config.yaml
n_head: 6
n_kv_head: 6
head_dim: 32
d_mlp: 384
norm_place: "pre"
norm_eps: 1e-06
bias: "all"
parallel_block: false
warmup_steps: 200
decay_fraction: 0.553
final_lr_fraction: 0.0
doc_mask: true
train_tokens: 102400000
Each number is 500 + 40 x the weight over its row's rms, rounded and kept within 0 to 999. Layers, rows and columns count from 0. Numbers have three digits each. The size before them is the row's rms in percent of the matrix's.

# layer 2 attention output (transposed), 192x128, rms 0.174, rows 32-95, columns 0-63
055:509513432485504475495451470469403481486434485564494488548478500537517526540514552459537602444501486479505496485489501517493601488503522484488503501493479507503457526486562638487531512545492530
090:527456489566498457563513480527469506535486553522520524463474483459526522549492433492577563402456473474532469497475473512538521424489521473527528497495478474502452462525446610521496483481570476
079:530451518505525526479545531476530545469470527489479593546487501521471554461434394503511487487544485490507528506504433503524538542482507543463526469548506476547447498471545373473544549503452483
118:488552506503510516440489485524500511504486447486534489486531430524501422487493520516487472614523517526563484564545499502482508505474552476525480448512497561497445489485547405501424551429456549
062:466488502455471501544515477533451588468510497475475498543458490483532455500468437488563520486464520473543537465463513538472433589532553493434484515476497438467496483439602412482485523533502575
076:526493414535507511501504527452600538461574475506510437487550560488432597528475616497475511501506542477476441536497570454517500429505516461511490452511481503465506572522518561471572544484524460
098:517486537486541460514486519498423422533551521482485432554439551516479524509508581548469543439561508499552513445488430515444480527501426460540510517527490450465578526437478584554454449550476528
090:564520526553540441487519508498499483489519515523438490460528492564534502483471383523491497446508513514518551549486462534542511439462554468483470543481529462502503523474554319458495496498487422
067:525440442584490441526500503480521489490515495553489527481549507514434535470474520515502382562473507505502564493527540501501451504488516563531526515497508517476445473463546565509500521470462458
085:500532511490510487577525556539519474492536453439544533524494530498523523450439430554505477452501484451527535458453525457431523519513502480470484530455494493468558494454571366500448468537493566
116:499417465543567567561526499478573571447485522485489523508497533489411525515481562468579489513513525509467511508450474495557534551484556523539499437476482447470520508549581457497550524514522466
079:524489540500516452523538495502504475520486519536485571463508503554534536447454315524512505422499495499491593510482488524503473512496508505453471540464516397512491455522517297476499480513514468
055:522479544530576514467505491488567472528466493472515463482525480474481461456537522513445396482509490503522559556585451531520459473480440532535537436547536485504505456447522442521475461466449454
109:496482540465541483509503501532479539513551537452550503537537450496504434493529522460434512551492415511453509519563493569491451514499513551503479546537491514499531439569466493498461472480539516
078:495462490469500496465472529503483480514519473539534532496484470498496521417554636550431455473470506495388449505489502481507480402446431545562504517550533549490504538490404581525505474534496528
075:512467553481451498467513476440539496503397426485504459522498467481454462512534448531509377527457487474523523495462514507488508585521417545506492439499556491467451441478516444514539563469468524
108:478474518512449476521505459521498520476411480539456483534470486459581489488503505550605514468474477459490514405542451566529512497495513453523523505430529526517503502449436473490407409540487571
082:547479550533467549481525495460530553445449483439500440551490481531474511497423405532514533546509529531539563532513497531488529590502529511444491451467473463543496466509542392498472549464494485
076:532480534516484468467523502433463506461493462535475468515489511559563519451436430538505561507478510498468494491513536552452488520525488456464475497450578446488537468537520366540468460563484547
082:500561447544526484492512530523531462568520586576483453498519557513537513491504453535469444563527492523427489518470498444564543466482482524510482533526508462501461532457388459517552506486449414
080:541496430481517444544503512522476465559521522506506501480482537528459559483550667523499525420476494484485472537494493464551507449449518469550542468475478530439475476496518583540540497509463473
087:516551486561411472476511554549561546515543535547500523503530537512500420482489407506546496607392494478475501448512533475489533546467512523541509516496495505517515431479502361436569504484445492
054:496519465517508490525472498477553540491488463527540555497523507458423527451486546540452364579478511537473518529467566426508510522501493586549484470506487551456444520483502543471528572500475457
083:521434534506485461498520526483530457445463418491456558485518509525569510508481440426547559442446489479516472435485515474465500431501479526491460459454552449484539508534550422477500469517512545
080:521462534473456474511548485564471440467589508450466510531487499505578509521519520525496551452543462511500493464534470474489483538503422461487498554460576448435611486497501505527540520500495520
089:493539543432491492496429433438481489483498447474469458495524459475519449480554629445459493482458518501512458479550521579467519474550531466506494477464459602490535523507486642480405494546533524
069:465481446605546496537499473486526488537445516612473483437561521472494480457581523458491446487474479530434529538527489500581536481497501572589470542549463419480449507506466462455493495482516477
091:480503442534459524538561534488508586474517510482500450527532541532477500560382420501553548494487504495520522480436530487523521600533552489450473489470490467479466421518550404480546551451518450
092:510447608554530510510500532479448527511487475466476503422479532518528543551475446511638604440508525480514479460474461524451501470498545429570467529475470440491529560496472443472471444525541449
066:469467521430525512439485451488563488542491512467465432478526474491528380466529502494424380508547463484479514519590423537521480467526396527524511435575546571496511496519460492483454499469459486
084:481475432457468536509445485494467524471469469563501512526516478482455509498528671447547564523474504515468477479510559463468521477536535559550487497530484500513492544506494669511552522524543545
077:464477529452503454499455491520476450493525457428500553523512444499576486467550565473458483468498511487527447498537484515460464474445404495493464521504546529480485462493565620520524504445482564
090:538579534460419478449495490428510458454458497534484518460461439461487480541536525491426504460424515537528518545476556560467541449486539496492511450533470448464489499518501510475567444527484591
115:512520540423547497538505517462456541453445445379581505494444555492498551507515484492531498494479425494502562553552525469452458473503468465478592458464487458518489471489477457468541427526487551
102:479529490512523464526536484403509510537491437437514483484438505559516524498500521544511548406508499540528493520553570535548474487436523545493509447519423501493492556521485535466457415559511512
081:523480542586468486418511486523472502489537477525485497447471513547516513433531468541493494533532441467525473573472458480404537557548546522483424545481524521507464436559457477494549577453494486
124:408448547537500477538461531449507485466535496487496521544471464423434535473509453536545429502537452547484478474442496414529427476524511551425494473576483520524467526509549499583513516492553447
095:466485514449474530495509493524454535554457485461524498502458563531569575501436464497535498462508519468600552478542501509482517517413477506523467549548525526449577446545525491479427525458549521
103:433537443482542507485571484484569460503582526504485539530515436485524483493461429455458378480534518419491523520496484460499513510516518481454513469480501483514557438519522480567501497536513510
100:506461464526545495524575492540510506504505528446503491419500489481527414459432463522536582443569538485491436438496478542491518530540482513534519511559459474521519528447457534542456527455561460
095:546531588453483469492484431459570537435473493492551446488499564464446564559512569511522462513489494424484469497516522459495508537504484479486524546438505528529519425493537509540470476512537491
109:502464564519584486467520476538457495527458581532484513400472551452507462517490544509467551510532503472585471439502455486447438525549506504496482433609475513518521437546545456542501525462475478
104:478501476530480552466467517467478454530528476454484501444463508509503541471477562568612564503513570463474547446440480527535500551531505478573553488497457547460550548472410531450554472464490447
085:496481502544521510527522503488459563513533514529480464494500536492491497440551459501514490468580559524549538505493567551499474498484505398433460490540435535541437482505378555444434493454468506
097:480479456592548499487545488605501477555499484507512556495492436550524440465549467525499482469472526493521509488490525519554494477544443438497558468549577440461547561410494510559526510459468556
102:505472512478520488476491501491582539480535559513512547514485480458429511519452498514538425543474512489554452470468509566542516518504492459517520483452458493428492481502469517474478536553494542
098:437460456484480506559480414486467474464536487496558540454518473456577541475499461523476477536498451485517626487497445477520542500475566535582514474488545541491489541486476526521482476547520483
089:487514545542457492479532546499537479452531465485434518523495542527432547482449562488535456527493452514558440513455475522503498452537477407459384558465538572483403455436474472529496499576466518
087:481566441475541458469546500529521469555535520529482431414471443479596500520500509547464437453513503492423513549549439519556489484447436526554535496472521496498520518428443542482501461619504439
105:493526565509466459492506570458553557473485505508542481475554474523476457500446537552464458447482463488550475571531484509487477514532553536465474471522523480474466469520473506561512478515410455
092:572513526487507446395417519525476512582454504569410545468509452469540495513528467523513498539563530509471397460476515541483530500487475514555483506455495488421540474499447449442488480518488524
101:485498553522456531508503467487539458481610479455406481600515525531483483478511541482557467505567477507519531518438462509537504419460511462528558459504421541406504545568498463534515543505474512
099:518494448494596461413517508490525465530433532524514522445548454401485487461501448507480494450456490457514494530507546527551560490508555504552534464514491507516405509551476511517529481453499461
106:519488432504502475500536511512514484497453467495420469467507499526560593460514484423523477469532492427501510473477483451524484520477496457476503581510494534511468550477532528498456491516531518
097:491528489596513519534527484433503491468505516538512496534469511479568498520515471496477474554451573513463513475514470472496521550569525524486492549417568538517513498505483554451458502470462435
106:503427510538456467461486402517488530476530510458535492424487524529494524501506494528492491530576461534481504515529406559489547464422558531482450491444414555426519498495552518551465485556465447
082:520481494494563541474493502457497536514541566461494537408492495527517521511467524502433467361470493496596452439501478501479478562530483462552528459563513605473470473515384484434443492520507505
088:507524565443541451520502466478430530487543539496518537461484546463480518497568443537511468489530500484523553478484492445460570525536491430480504601516496489492427459481488472512473414566435504
107:481590493412528586568559535489502546550538500454578485526464489488535532434498465529480467486517510494518508459487535428542503508517495467569546478553536524525439491524420443456397540528532441
090:528539559577466495474443463477478572484404477546512521519507480450541582486516566473451507545502497481421480524514462494491542568494492523415425530422488512537376458496497513493444457530496522
099:545518484514530456516537475478508479451473537453489527517522463531522510437532484516505508413496474465607470492560473594537545444508512488491508441507509482522452601438490499548528506508520515
095:526515467554510493474523518466479543506536523401541553551506531581481511467435545556506532503474477590444452479504525522509496536480495493537461546441480486482534494523556489546509507593432499
108:561510484578481471492543506445504526508535491456532513479553518539538498496508518488482552498533480520460549566621490503491527534508512522510534511399520528559501501475505466496537535502483472
084:446542546482498539516535501526527527521541497509483462541580448495493490470425571512480441477525473519507459536518505490510621537517503443565457566533500565494412429441497503457477511515470453
# layer 2 attention value, 192x128, rms 0.205, rows 33-95, columns 0-63
095:500475459501579448417529489450518509441485471466477398533491498558420522483552591400437515492488523485586465510540538513430423506501529513527468482486506531523548513453490489555540493505414458
092:469513542562482504530482536532538506545489520493449504507518515518529441486483459537481431480527463560445522458490493495545537484513423500476446493417545489569559500498538459385423471518469494
105:474464476485477479489422477518532466480529471491490511449539556521537500519459517479534465476459456519478503522499601476462488515541526487471619577520517466455521508510570472496571443564540487
082:537477557491476499540519462518470426528437534505454483512465523544472471494512551510519483476494517523503481484499519562541516499531516491526498497470413578621530467514488463499421420569536490
082:506504447503498468506416493543446472480531477472456471475478471515495498382492520528453478445520475506528571495572460515509476493428536520536523466492431508481479516534407542592534528443521534
103:508528589462515511456489497465461515482446487483503472450467503557472514517518478492465502445448501468491443507487519509503491477494576500477491425494525564529499462497423531581540494579509502
093:530438454466472476476504489449562484500485443432539519470519480518494433466468421489518503594490458466450460476506513463435467618526471564481508441554423495482517445525476488524455480536463606
090:504540455520492509501519483534451514566500508516485514522510426557480490486503534576440563482499516497527413450440536521522503448475443487552462468507498551424521512428476506421517535536500497
092:505486533445502516558481424433460456464459582480454532492493479593476527604412370479502605432534488496479519453501548525532543507486490497422461489531512469467509481483459437474470517504460474
103:438566463509494420484428510512475405492527524472508486455538461559518497481465490505508484472522484503531526421500510475525490461437475496462475491515508590548472511542382499493477505530483503
096:497561493505488524505534477495510515487456502422479534542503478488492485502504437482544549501510525440485480437561476489489457559510428529500465438474520546528516511470500396421449522501446481
107:434516520489512449468469531531532512477492523502498541489541480522491440532484408495492482499430499507511525522424537454498487487484522523512483515556531506508497518518496471425507529537498506
082:508478529526460559530461502558502529496461473533530503507521495504569455489504491472535543518466531462531514554507502457547503517474462425531535513504537538534424516491600511456532505530464479
087:576520395464477533505449540484576528466498506511508496535546541494446526465530474469463471552512426552517484505518491445550539476501527596480445488530516488487439466476420572494498506465534456
091:477508566532516477457491505567565549464492485520488512466540478502513474497538534570474530552500578568573536513471467541469457467495580531507499510411448457554520511471560487476447457549474459
087:536493468522524510512514486509491427442565497502542524540450533524401519510497466437491514538561557543577514473464549497449484510479462539422520531542510487509532465462501529506480488548436439
086:446518632536530483495532519565470498513513537544491529459437478449613437445441428556522519450517461510527581477536473505531486539523517409480533508488571441523585491540514468437424446510448477
086:526481564527427532558507474530511533496514497449504547486407508425511482521519446435445537548517541529497528423533469456472504535531462533376490493496450491463462434476482493423522507549471510
112:491510478543520548475435487506511568513493458511506567552544432517494386504563440499473421494466487501506512500480507530485514537549474498548529468494498515406488489497632471462412610409485503
093:544535432489513504472427471489428485451539543474479444507566545578518514524500540490504425538435511481438434541475491481498504479515416571492495442490504592501541476505430554508516589501480528
088:508511513517494553488518437438524473474461518477510513527488506503594497562460512587426502442548499477498531550366449522460533501518471483478440523489538510421488487520568491497417493482523475
110:485500444504510510507445490540547526491521528557422513510495476526511503450511530545490506488528407539484534454486522503547540485437399528500468476514575509425486506475488442438448511462506474
089:484489443446482520447471476467499500426515511459548478479479482501464500525451415435541536528519493519516512438505424547438491509468497431450476526549461472501528438463429501511450514564457503
095:483552513515537487505493528531433493516481512481594446488489524519486509542480524407525528523453548462466495480392493569475488489512567536528524515500487517497462492496496466583508492499489491
100:481471487469399524538500532470476449521511471567565521480441559495499565479486499517495488534531526480437426509561484486437455458446505466527479503544455398526497474448463545531575437536527526
116:470562429448532505501525512565551497497570447422526565571545456506486486505521512567493483582537503491491478483446526450515526531487412489484547494515574594461515482508514491478482585525441479
083:529518514513501460525448511547457455504500498518476507414462471543578412520503590507490517470481526451530520486504529510513515482526468469531489468477446529548488542505534438514451494463493564
096:506503473430491461514439531412462483438517564432528466525502529487454508515537465469523502515558489502537496541523478493548491582482494470465501458511512464468500467553507476509519448505533554
101:479530544509544460493549522542518520494493460541593594445556500396492508501521481483470497522498525519523520533468475489449479489433517525475496573558481439476467468470534478471496488484516470
106:525535428399478542546478490502461473548532471502472514499478547493497543490564595490540441513507475474450469584517458529616502442504473383525514526545499560543470495501492582528524492493530480
081:524482529491478528454534465541475526489407499555555463458439554495535528572508536502574516575502462467472512505503468507485506483499600468512503485568452481569564493433452506527513476509499484
100:523476522448532529513448544529463530497536536517574575494524453516551495438532464401496478500480507548541505467514444544449487560486538485487511504461504480493514497523483513430523508462472542
101:546487497536500500515574515491539572510560497421609494544467477553397543471417534553510486526517444519516495516458513541491534442536491457519467511473575530510468484538454553501445497605482500
095:629444477500465474536552543484486480498435527502504504531517478496506475532508491590533537514570420534461488505598475530507466455479501435541513466517503512564530498469447463476476480536447509
096:417516569508556458481503491451529584499538486508547536510486530517498449498499560487421561499488514463483476488539525483504481524521430561477496589501455510558478455489525464546491475526550518
113:504511519515460490522546511495537451509444514495399496472514461472597514522552451493472524511570439470519507575519460418510522508454478545441471511465505532562520450494491478458523461506515499
102:553504475497469522565522502528504467532485483444448504392493491505351494509470497465498518506494512530498492471414520453439541488471476475485484600439538516531451411440512540482465524500564496
092:519511475531458510517605499475512529519497467507499481459406527450521517462417482562521475460458434456461477483480558486516470506490504478557473566406567493476517491502462509535446509603544544
100:523465529462522539502472476534551473518453482537459498386531528467591503520466510494527524530518494497494467436431526567485527503524440477579547520469497500535576523498492520500555457507502462
092:423467550450496498522484491510424592531465475465589454533537450486483470555441505501510468465493535453466499549483485475489510439548552506459509460543488461468486496480555517431487576548460547
115:346489489504482450470465530518477570530491477486429517455498511445471506488472463456490527508533550517485498453386534442533516551502517499478520552566496512529555489454438520491471482550543564
096:555393506486557476460459482474499437515521492529498458599547525454544496441481497500505532510526452484584584460457516619528509515503513515527528464448463488502519562493513482467546435475419485
092:462517531511534512521522554479463410475436532467513525491479432559573472515509533519492498543516455532477533503504469502572529534503452478509477521478516513569425423516538482396504529493471418
098:501473519503537509484498522497458446478631556523532546454532509476423483453571565470525482544433508578524495475404538551469521557516513471533514487478547520450490463507398516522538479462535560
095:424529529481552503513512471493503524503456496516440480458512485478540515468413494520493444545385506513500491519386540503421465457514549502500491485495449502509515468527475497461503492456528481
095:498462449500460466536542497489511486519570496556466488611474539467466464469432491543467532450551376537504536441551487467505520554492508514534467476512494460505481499539435519585458486503504538
109:431554493469558477501561505525452474480483507491527435547584528503502529498494496520480522496559493475507512537504460533475488454533489559471454548411442495501467534456542519470532491459520447
101:569480477488489491489513466485528511499502441560570525503487573514462470519538577612544467496554478492527440491578472547491484536466520467572510425406511516519437543462453462505493499482497532
095:467600500483450468537521498519507596421580492510513494504486457532494525551555513526482485478478487465458500473552421485493492501505474559469452538537576536573492495523445460505472480491546554
086:518465576484525517489436535479513535470443507531459496491512561527441469487494483443480533496432518496513457492435575526457477484488546585529571537512480502430440499487495445508515519511529498
090:406571455491504461484483500532466485515500457531461488582558560475576560505547438516505508432523443490516509488480445565473493514454502493467529390508487471480520479491504469526555504509505435
095:453485601480472500530504550503455504562555491526560546432470438477540451491454459463551498500483491540451445524469582505525500566476536471546516576554503505531500493513455507467499491549512517
101:552526507512484509467477510525490472487398452480470528500454442516526534531494579479510533482539537470473505519463517436464474533498501506487497459487548547526510516458501453526482534529488457
089:486522518462479461532463520465546564455558508510479466583424416506487519487533464518526475486445526472472554555561533485437476513552470486480502446529447511509510524539548489520521558493454543
085:487481503503498472548496446556449596460481493439515499526526550433432496553391579521457490473579481503519494486536512448444524479490506536505527412549496477452500523451520470515495493475502497
093:492533530471431441529527503493519511452438480477502506478466527457455477526483484466452468539530542563568500442456447554528517489540467482559466490488492498536474445505421486482496500492546494
104:506549529531407462513532513513489585465514478446616487494497449535447444488495535531487519520565529511478523507501522423471454482555521551510431476555507497420443469538507513508415498511477482
102:557547475503384500495600501458541444485469478550496490508482501486504519530522509558488451441564507543485557498535427469552521485466518462495474494495569569506486469536473500545432430469532414
090:478472535510511464420484462505514539422458529405604528593486523531441464523579472541458519546472581468530513531507533469485503435490485507440490514483477529504498559508626504498484503468459509
092:505553485464604489540554541485498545493513519535489570445465455457435465506428535527547531557490530522470473496449527490462519556507508521561482483430531545538488491469443456529553456552447522
099:556462515496457426539538468498510556511533516461605449503531542475422446513475545500490429533516497475488491473582568453472463479569457479494525461453508496436490568495540491524484417496420477
103:519469475517541496470501476453500457417507448510521446555449531549502495506537506603558505494514485492447465548527512595487521491513514438481509489491523521488499557526490504547449448562474492
088:497500476459433451549535486505563518501448494510559494501523553494530520547448534554485498475488499504502535462530474496499505461530473548518473637536445468488471518492476500468534461476452467
# layer 2 attention query, 192x128, rms 0.158, rows 64-107, columns 0-63
121:444475493460502502454482554455479481409465482494435499501565468467469435506502498498530506476484440542467537474471539504496472508563495474500467507562570517514429525514460527531498547495556535
113:580591453490504469562552537466489518475482446565506502522506409484487469514484542498508490524402459479513456487560535485521511507503504538522575527488469438445486449432491465533445468508469445
109:486496475533480611579490550500541495585516497498513550515492551476555508460496472559555529485462469466432566511493496513462510470524545502505571526582471562522487539475427509499529543496536546
118:482456494555467497469534473568481515614526507450498554462402533520568463479427514467523524530498519530490476480523405553458488555450452551486460497472431528489584520500518494497432531467471527
141:493475487513482613481491529476498421468590480515553516489519491495541555501502488476589463496500502493477579486426496398484560497458549496539494552475550554547483543489419460489506483534536485
138:503505460490483562455495548539511454547520464479507508526557611524494530529452449506556497534531478476497567494505455443536570506545558470530636544484521517405497473527491514524513559535514489
119:551570553529484425491444446506504523468453400525454495517496453474594474537518510484443518513479478513485520497490479563517465524531510495489498520501470464470537549470547513569503506487488499
119:463521525428439534487418435528462524452421439519497509499483485447479493570573552459535509478501542508483551517524517451464486546445474521492475519535531444511559509435485517467517455550521523
114:530457488437426479478465474499494512514455497550490555525544452530533502555504531501444543491403489514510451522497559472474467473541464536563481485460566516487487528492522500518505514519547526
113:585473560537520464498487486484477441435481443544491458495521491452522490503555512486471444417486560561519520486466588498524422546488482578526517491460494483466545484474490510453496493476442478
129:493522512491559490579560451489512475531568474465571486455526457577545491487455536478494487473498473437518516526615513527469415539517509521476524437455484507448523568482514504510488530510459477
141:450509512536499507429504531573495374579521539528446531488518482531482497523506523487536498522476526507526454449593466548493531479578493471505436515501541567487505501494516490553504586407494502
120:480533544523487444513523514537483536445463529536386422547484543502477560536565506455475490450533479469466535558544529479484532488485464473443501504492602516493510518518509555554495514481540485
107:506594472487441503542585482477548508456597492473593554539508488479529429527502587556508491472485417540447533456520556477482446496479480538490473525480509565540483468463515506458497514606504542
121:500467489531517475539457478527388527536462501474521537475488548549566510514457478544511494499516484538424421536564424543458421463494512568485399440458405490563581508511507494539514547508446467
124:400477465516514489498554487465576528463564476432496494540543442626494552467481535538489494378508482507571422499482470508527516509564559507471447412489564509474507512508521477532493537542481503
130:469553556434491541491450500484485512507453428540459486543505460521462505509553517490500453511514563539491545495451572464509489521436506465530465522508487475488520409471499487477501466538515558
113:511468542519470518459507521514479506499546529520531512445393533463523464528455491558479510527497464522526455452511408476473510464460479501533536508454487593455517498424508455459537560454499466
129:516501491488555467570451491525516462517474528514490560438518472458566486461564415504506497489435460444491487503535551555520495470546497520504490437529472462587557568485425463534503444458480498
126:544545502577498565485524508512515422497467499559447499536547435457483439538428513436548480516500496492477511489456464499499526491530491467441529586470479532446548499499470535513490515387457470
135:463518565529534434532419435485448532480440511521478510502494487542490504476479494549487486518523437527467555534565407513453443580475443479422508569481509513479514415483551541508508485549454523
129:457506495588469559510485520516468443479528487520488549536517463524566444547453488449539489498549490509502455466472454488490528493480525449479503443488442637501543590504547508495479554382480510
124:540471520554474528517378505513523549536534578520422530475469550481431436512497548484524541475520496502504486434407511492529541522482520497476438504497479517486474482525486462492485441493452475
116:469492426524508443418578504487490424573521460519451461440553543401475537513469526525533533460508490447541434440450517427534490505520463555483490503519449486421535453528478520494491512458453525
130:466558524463456582481548480521556452452539485461583538520480484515558504483521500480458575487504526508458525535515491502533567505453480524452500508461481423474602479464504482494517542519464515
104:459502494529531445535542483497467542511488528472471493523502515505475504490475545504457495451528526535462485524558509510474503581438505518502385437446479539531511467550505498500430460483503543
135:561487489515539566422503602446511442480488461569537468513550424405520493519510495461513489485486558445489545493433529471533491472523564490525556568533462526536478507498441496416522482413512457
122:412489446508489470538512500511555471470542441464468501564461533524520452491492481495512565465529485498498495498551343457485509517482553541433415474451477527543477547512515549510528499533510479
128:447509521477465476500540489504441558512427525450521533453442499622536463473469530467491516479487483511440463527576478509501525556523519528477517510514517528546553519502495545501457526570535503
123:502573408459485547506508555571453474495533520467521498524525434575495518462511492530518513465558512526508458511551545515504566469491476458527526530495561500492478511464479493457512495525544529
128:482493480522542410436498533478516484476524491477481481465503468491521409588500495518483545514482485507521465497488460563468496525508479477515531508475527483467474476586603494561488495526517514
135:422440536540504605488538491585520418543545537504448563506524485457540535515538512466579496460503523484524485458492506490539479483475486490549483493524590571452490536476475514501474472439499497
093:544638510396472529495427484473517542464474436462449596508508481407492498559509442513480517536568526508502487576480511509505516506495503473535522524556493506506483495521515467508536477541523562
103:519439542506473429428528523471498523471511508554463465516399479430473505478516500502582496478506434570568474521445535558483539462549480469465421473389468480526501509571506467533549419445555531
094:525500451533524408510542504532576567562442516518528550533491552501511539487588477571460448429450501456491577524531560475469464541480461481507464513449583522530549474518472553439528449522488501
088:491587523497529445468530499454526507496552555436518488501506509582501482521473519557444503479539588487505455533472444544488533488444514455446439475483535519469500492432531472542513486548576548
109:497494460449465504534502531495481562531421485512497497511527521601483481439567523524392467522507537524500491536486564471528450424479506488509547463556440466499438503482531516548569489595532512
111:427472535454451499473531476440463538565580476452504483505440559480533570532496528572521495507530510458521462505504515460498478547520488494495524438511493493542526505459518498481511491511500452
096:517504532459567551484489503486532558507472580465472543458439498584502488560410448502493494423470531504484565424482486493420503526438508491557534465589494464433539494525464548492490535522498515
102:526531460533484497525516561441537498505450491429551484461473473522536483443502499494466494446521546507542492434479578537504489502505479508455449375456448477612580599514551498471486515525519454
103:531487420488503584530510525504476468467481553514473534498458554489458540592520482443604530516435423461514512467454495474434491451543489451544522540534511462554436561464463463490481474581522476
092:506413487491511506475523526537516522458500474538481510452519466485467454526448553487454518441556489562463512489566540469597455460527471518462490464528536480565541554500552564470465522549539455
092:466501601483468522506520480478480528534490436476512529556454446546436479483497427481503495585518428454448538457517488546452507410478500514517482500499512505510450503562474514500532589564551450
093:496458505518460509487522581514533447484521589456490524606450511444503502445522474445521501575541502573537524509467469541493524484430499430474529527439600499549604515504492490480498528483437531
# layer 2 attention key, 192x128, rms 0.149, rows 64-106, columns 0-63
114:488478521475501430512494504485532499573496539485531520560457510476440515455539529480520465547458499467524476501445517474539533491466588511514517595414465499514465475521528495549537509503464462
101:530578468473535574463435528550433486495550444496495490561456522499463592484460485544452494481512533530503483573461510536501459498522532503439593560545468473517492505515479474541468505540544559
121:475407523508518515586400473461489516481519492584499410437511538470513633455500517533549480509509534477481526480492487499528453460464456570499498473479527492523512569538513527474449544494514472
108:521512505552538483522507501520483548434496479536451486464491554491486511585565479539497543504511532417493475551617497504434521514480491571410504468487515474462495459469473517466439515461452516
144:462493495453542494471494451509510541496577443537490432446481442537524473551490517541465513533465496446504483538550462470498432453482535472554439493547514455510552510568510577453524573501526538
137:505444506490496486499478471543514487576476476513494547453544413493527467533492496509483519519551441500555443491435510502480544485459594513583412469582532365402445551423511514526516571504486500
126:516580432470515482452527495542496481491559478495509527575460546546446590454501498457481465451445558480517489479482482507515565480537516499511521476485485527542492486446463444467453563546521483
105:454464489542525468540523533453598539451491530447495491508416521455594478473533504471549461494530450475437508532490472506479473506533534491519447471590536541484491510620531508491486543507462481
105:441526516555506524507508494503478506538530502454461436565511426463519486419449506515453385500495483470505561494421455474621513532477550515522483544518508436480522510441550469579522474505513517
091:528590492549511587456504539465467470549514523529480439546516505532466526481430499476531475523509450471419502529531487591544514512519506476496499585563483437485456517432558532535503522496566478
122:524507537552502547473550469440477499466442493570521497539481519523388447463495476544488535572524462521490502535447526521497503498541463599492553486439541502483436527520507440527501499439415463
130:460528528503429498517490467467546605480492511528505535503550530459479582533522441529570531473498457431527476530477513473524570519391484569451496534428523488577543507482535531509516528486475521
126:466542496459578491493522540464485524519488422519505496389484502539533506516467517515535451511494399511558473453451483526532480504488517477438464489484571580526500496521565482507478527556536466
115:431440506467517498502488477492512544513519487506549423584540484504438526491542514548518485520561522502491520495461515485617544504562497494481442500582497465506499590596523442488478461494487478
118:522580529517491415520549437507510578500488505518472509511480517598523473512470453475489486424505471506514539410494499486500533531523408544503510530475567518472501490505532472447440490505524513
130:504499536521473515440464501534510484495452514495463484426505430444461446518482491523501521492506568506537482515498575528514471450559499444505480467477515523589485562573492462374530520536557509
123:519534477460503463448565479448558479512531537433554504563425538468564486528457492473495476392483527446531489458509449468517497506532592463521448519529486455533482527514512485471485462522573427
120:494533501536440512533495434509468528510559529526480489525542545417591536546575476500542543474521473526506522488557515482517527517459504490478405501491481550474576515516466532490473466456475509
118:466480511466466497497523461476456488525486533478595515477475514512431500481527509489552514575462574501418576525584538471459494469475396484468543592474524567566493526500529532533522473464463478
122:508426451451537469467488565498566489583504507508385522514491632534467540498519493470455484505511475452535430556523539519555522473484496524519535477480554546498439454426469527504571484570517504
127:456465507514493447542517407471448473548499485472528431438499562481588570466439386538489518579556511485509540544465568486472532536497474487478444473369515505505555520466481468512458484548490463
114:559427511484586448496530478477565563474513490507483466445432523523548523481558488467497528520537488372531571551496475446523509415513445490444485426464528544508559475431504521468579495502448500
135:521490509563501534436490488554459512517503504487558512532513555440494509502469471470524546446457494503456468444525469526437516472516497505499406430553519555495534506445446503503471493489546540
126:552514509446459535550432529481518527466396521521447524507502452474504478539529478485465583458598469473497541573554553480502537558531464501481520554512487484592490517452478570493478480501482504
099:471456484533473544510485508514543439461493523509468523459507482438496480544475558518484550556581552487505559455531517379458517512464512493490465496524476568398571533566442517457495560473500474
121:446526522478494485512524376539479455549528507530506540494508512548547430593516533401507481488499502521476524480515531518484592496487507499450548519533488529489423439485518443503470483474515469
089:521610466446548554519451522479516483513551499534470481534509550458521523515494513481470497465469510527526475538491537557558519544500519478487501540513478535507472416438494554513536496495553489
091:436430502436566461566478500465572503488466590516480555451518554540486470493475427510456515481476500446492540549472535520484505457493493500512478470516475563484544502494512457470506533484487549
112:476520487496507490532508464534446442453483465487560517472451522499459489546521529533501577477444588515539469527513533501432408456528483523500524484503515539436415467501462442461428522462472481
111:487495511415509484543515497542474517570471494467482473496513504521525446493529459452437521524488564439534568480434511433550445503485546535543469546489505472504469479546472474534476423453558506
136:547481501511530479514502539531540452534483526513496541510514581460454477469515471467506455539427579493444523597470489468453576538411481552445501472511426487479444498481576498534446499443372529
122:513444497521524473528539534473525617458454527537560476499478531506494497560580486477600525514454515425510577514569465448542507462515515485526480506526508505560544442566452530514523512553477539
092:460465483535515492536458506568516463498554539492531424483589541453475505490508515488445493492482470517452432495451480530559517491458476565464509467537496535476451579432488506468500528495521435
097:464482525479470514506462488486488536424532494502509429433496458509503477549424476507528495503547495457512536472517451517448475605480515494498563488568519463495569443514516526502485531477468529
096:530582492407459444443492488532461473479507521505549488547450494490562479520552522523477456489487493542492363500536506539500532409501515484501507501527469489547514502474473556579524450482507569
085:486534558474480489527494459519484442502430520507471530458436555511561460535475558432514523479533478518483470475550516536463445507454498452503525559520535505549547518558556496500527546523452502
099:487575559465512483538488491522435455525609474492486464525446467401477547445483508508571512485466471545521447489494497534487454542507495485566436481482494491439510482462509629475521470467486531
106:528532473510462511509502504551531486436419493500455476454530510566563443501479471465399473425549495495480472468470527562473531498545538479468473490508450571468628566489507487540488419412438503
099:523518490541441427478523519520537473459605406488532496512490529496468482400517438526481511536517494507525494485436514489490500498500559470436481474470454564497514561506563455467507557535498494
106:543524537522556458510554461512487463558534448543476542450509529547440494498513545513494491490437429421492528501503378513475476477506467473568523544590468546404511474510458516587544554414509527
087:538411469528544452464556533465517513526485470509459517439494513483494540474496519525543493435510581586469520497487543447517515479451520570485433480500526529430483556544549480407478515548470493
085:464583432499529472518492541495462527562433554487467546488496506494431547436514515524493448572472440469537476511489473434436529526551491457579494486484521543480429511446479504544585498455514507
098:521473414532427479490468518479495483486486575505466473511605479461518538503493526502559494546550445560416518541496509530483504596471524472442514478508516454453432542448559518540463545518507583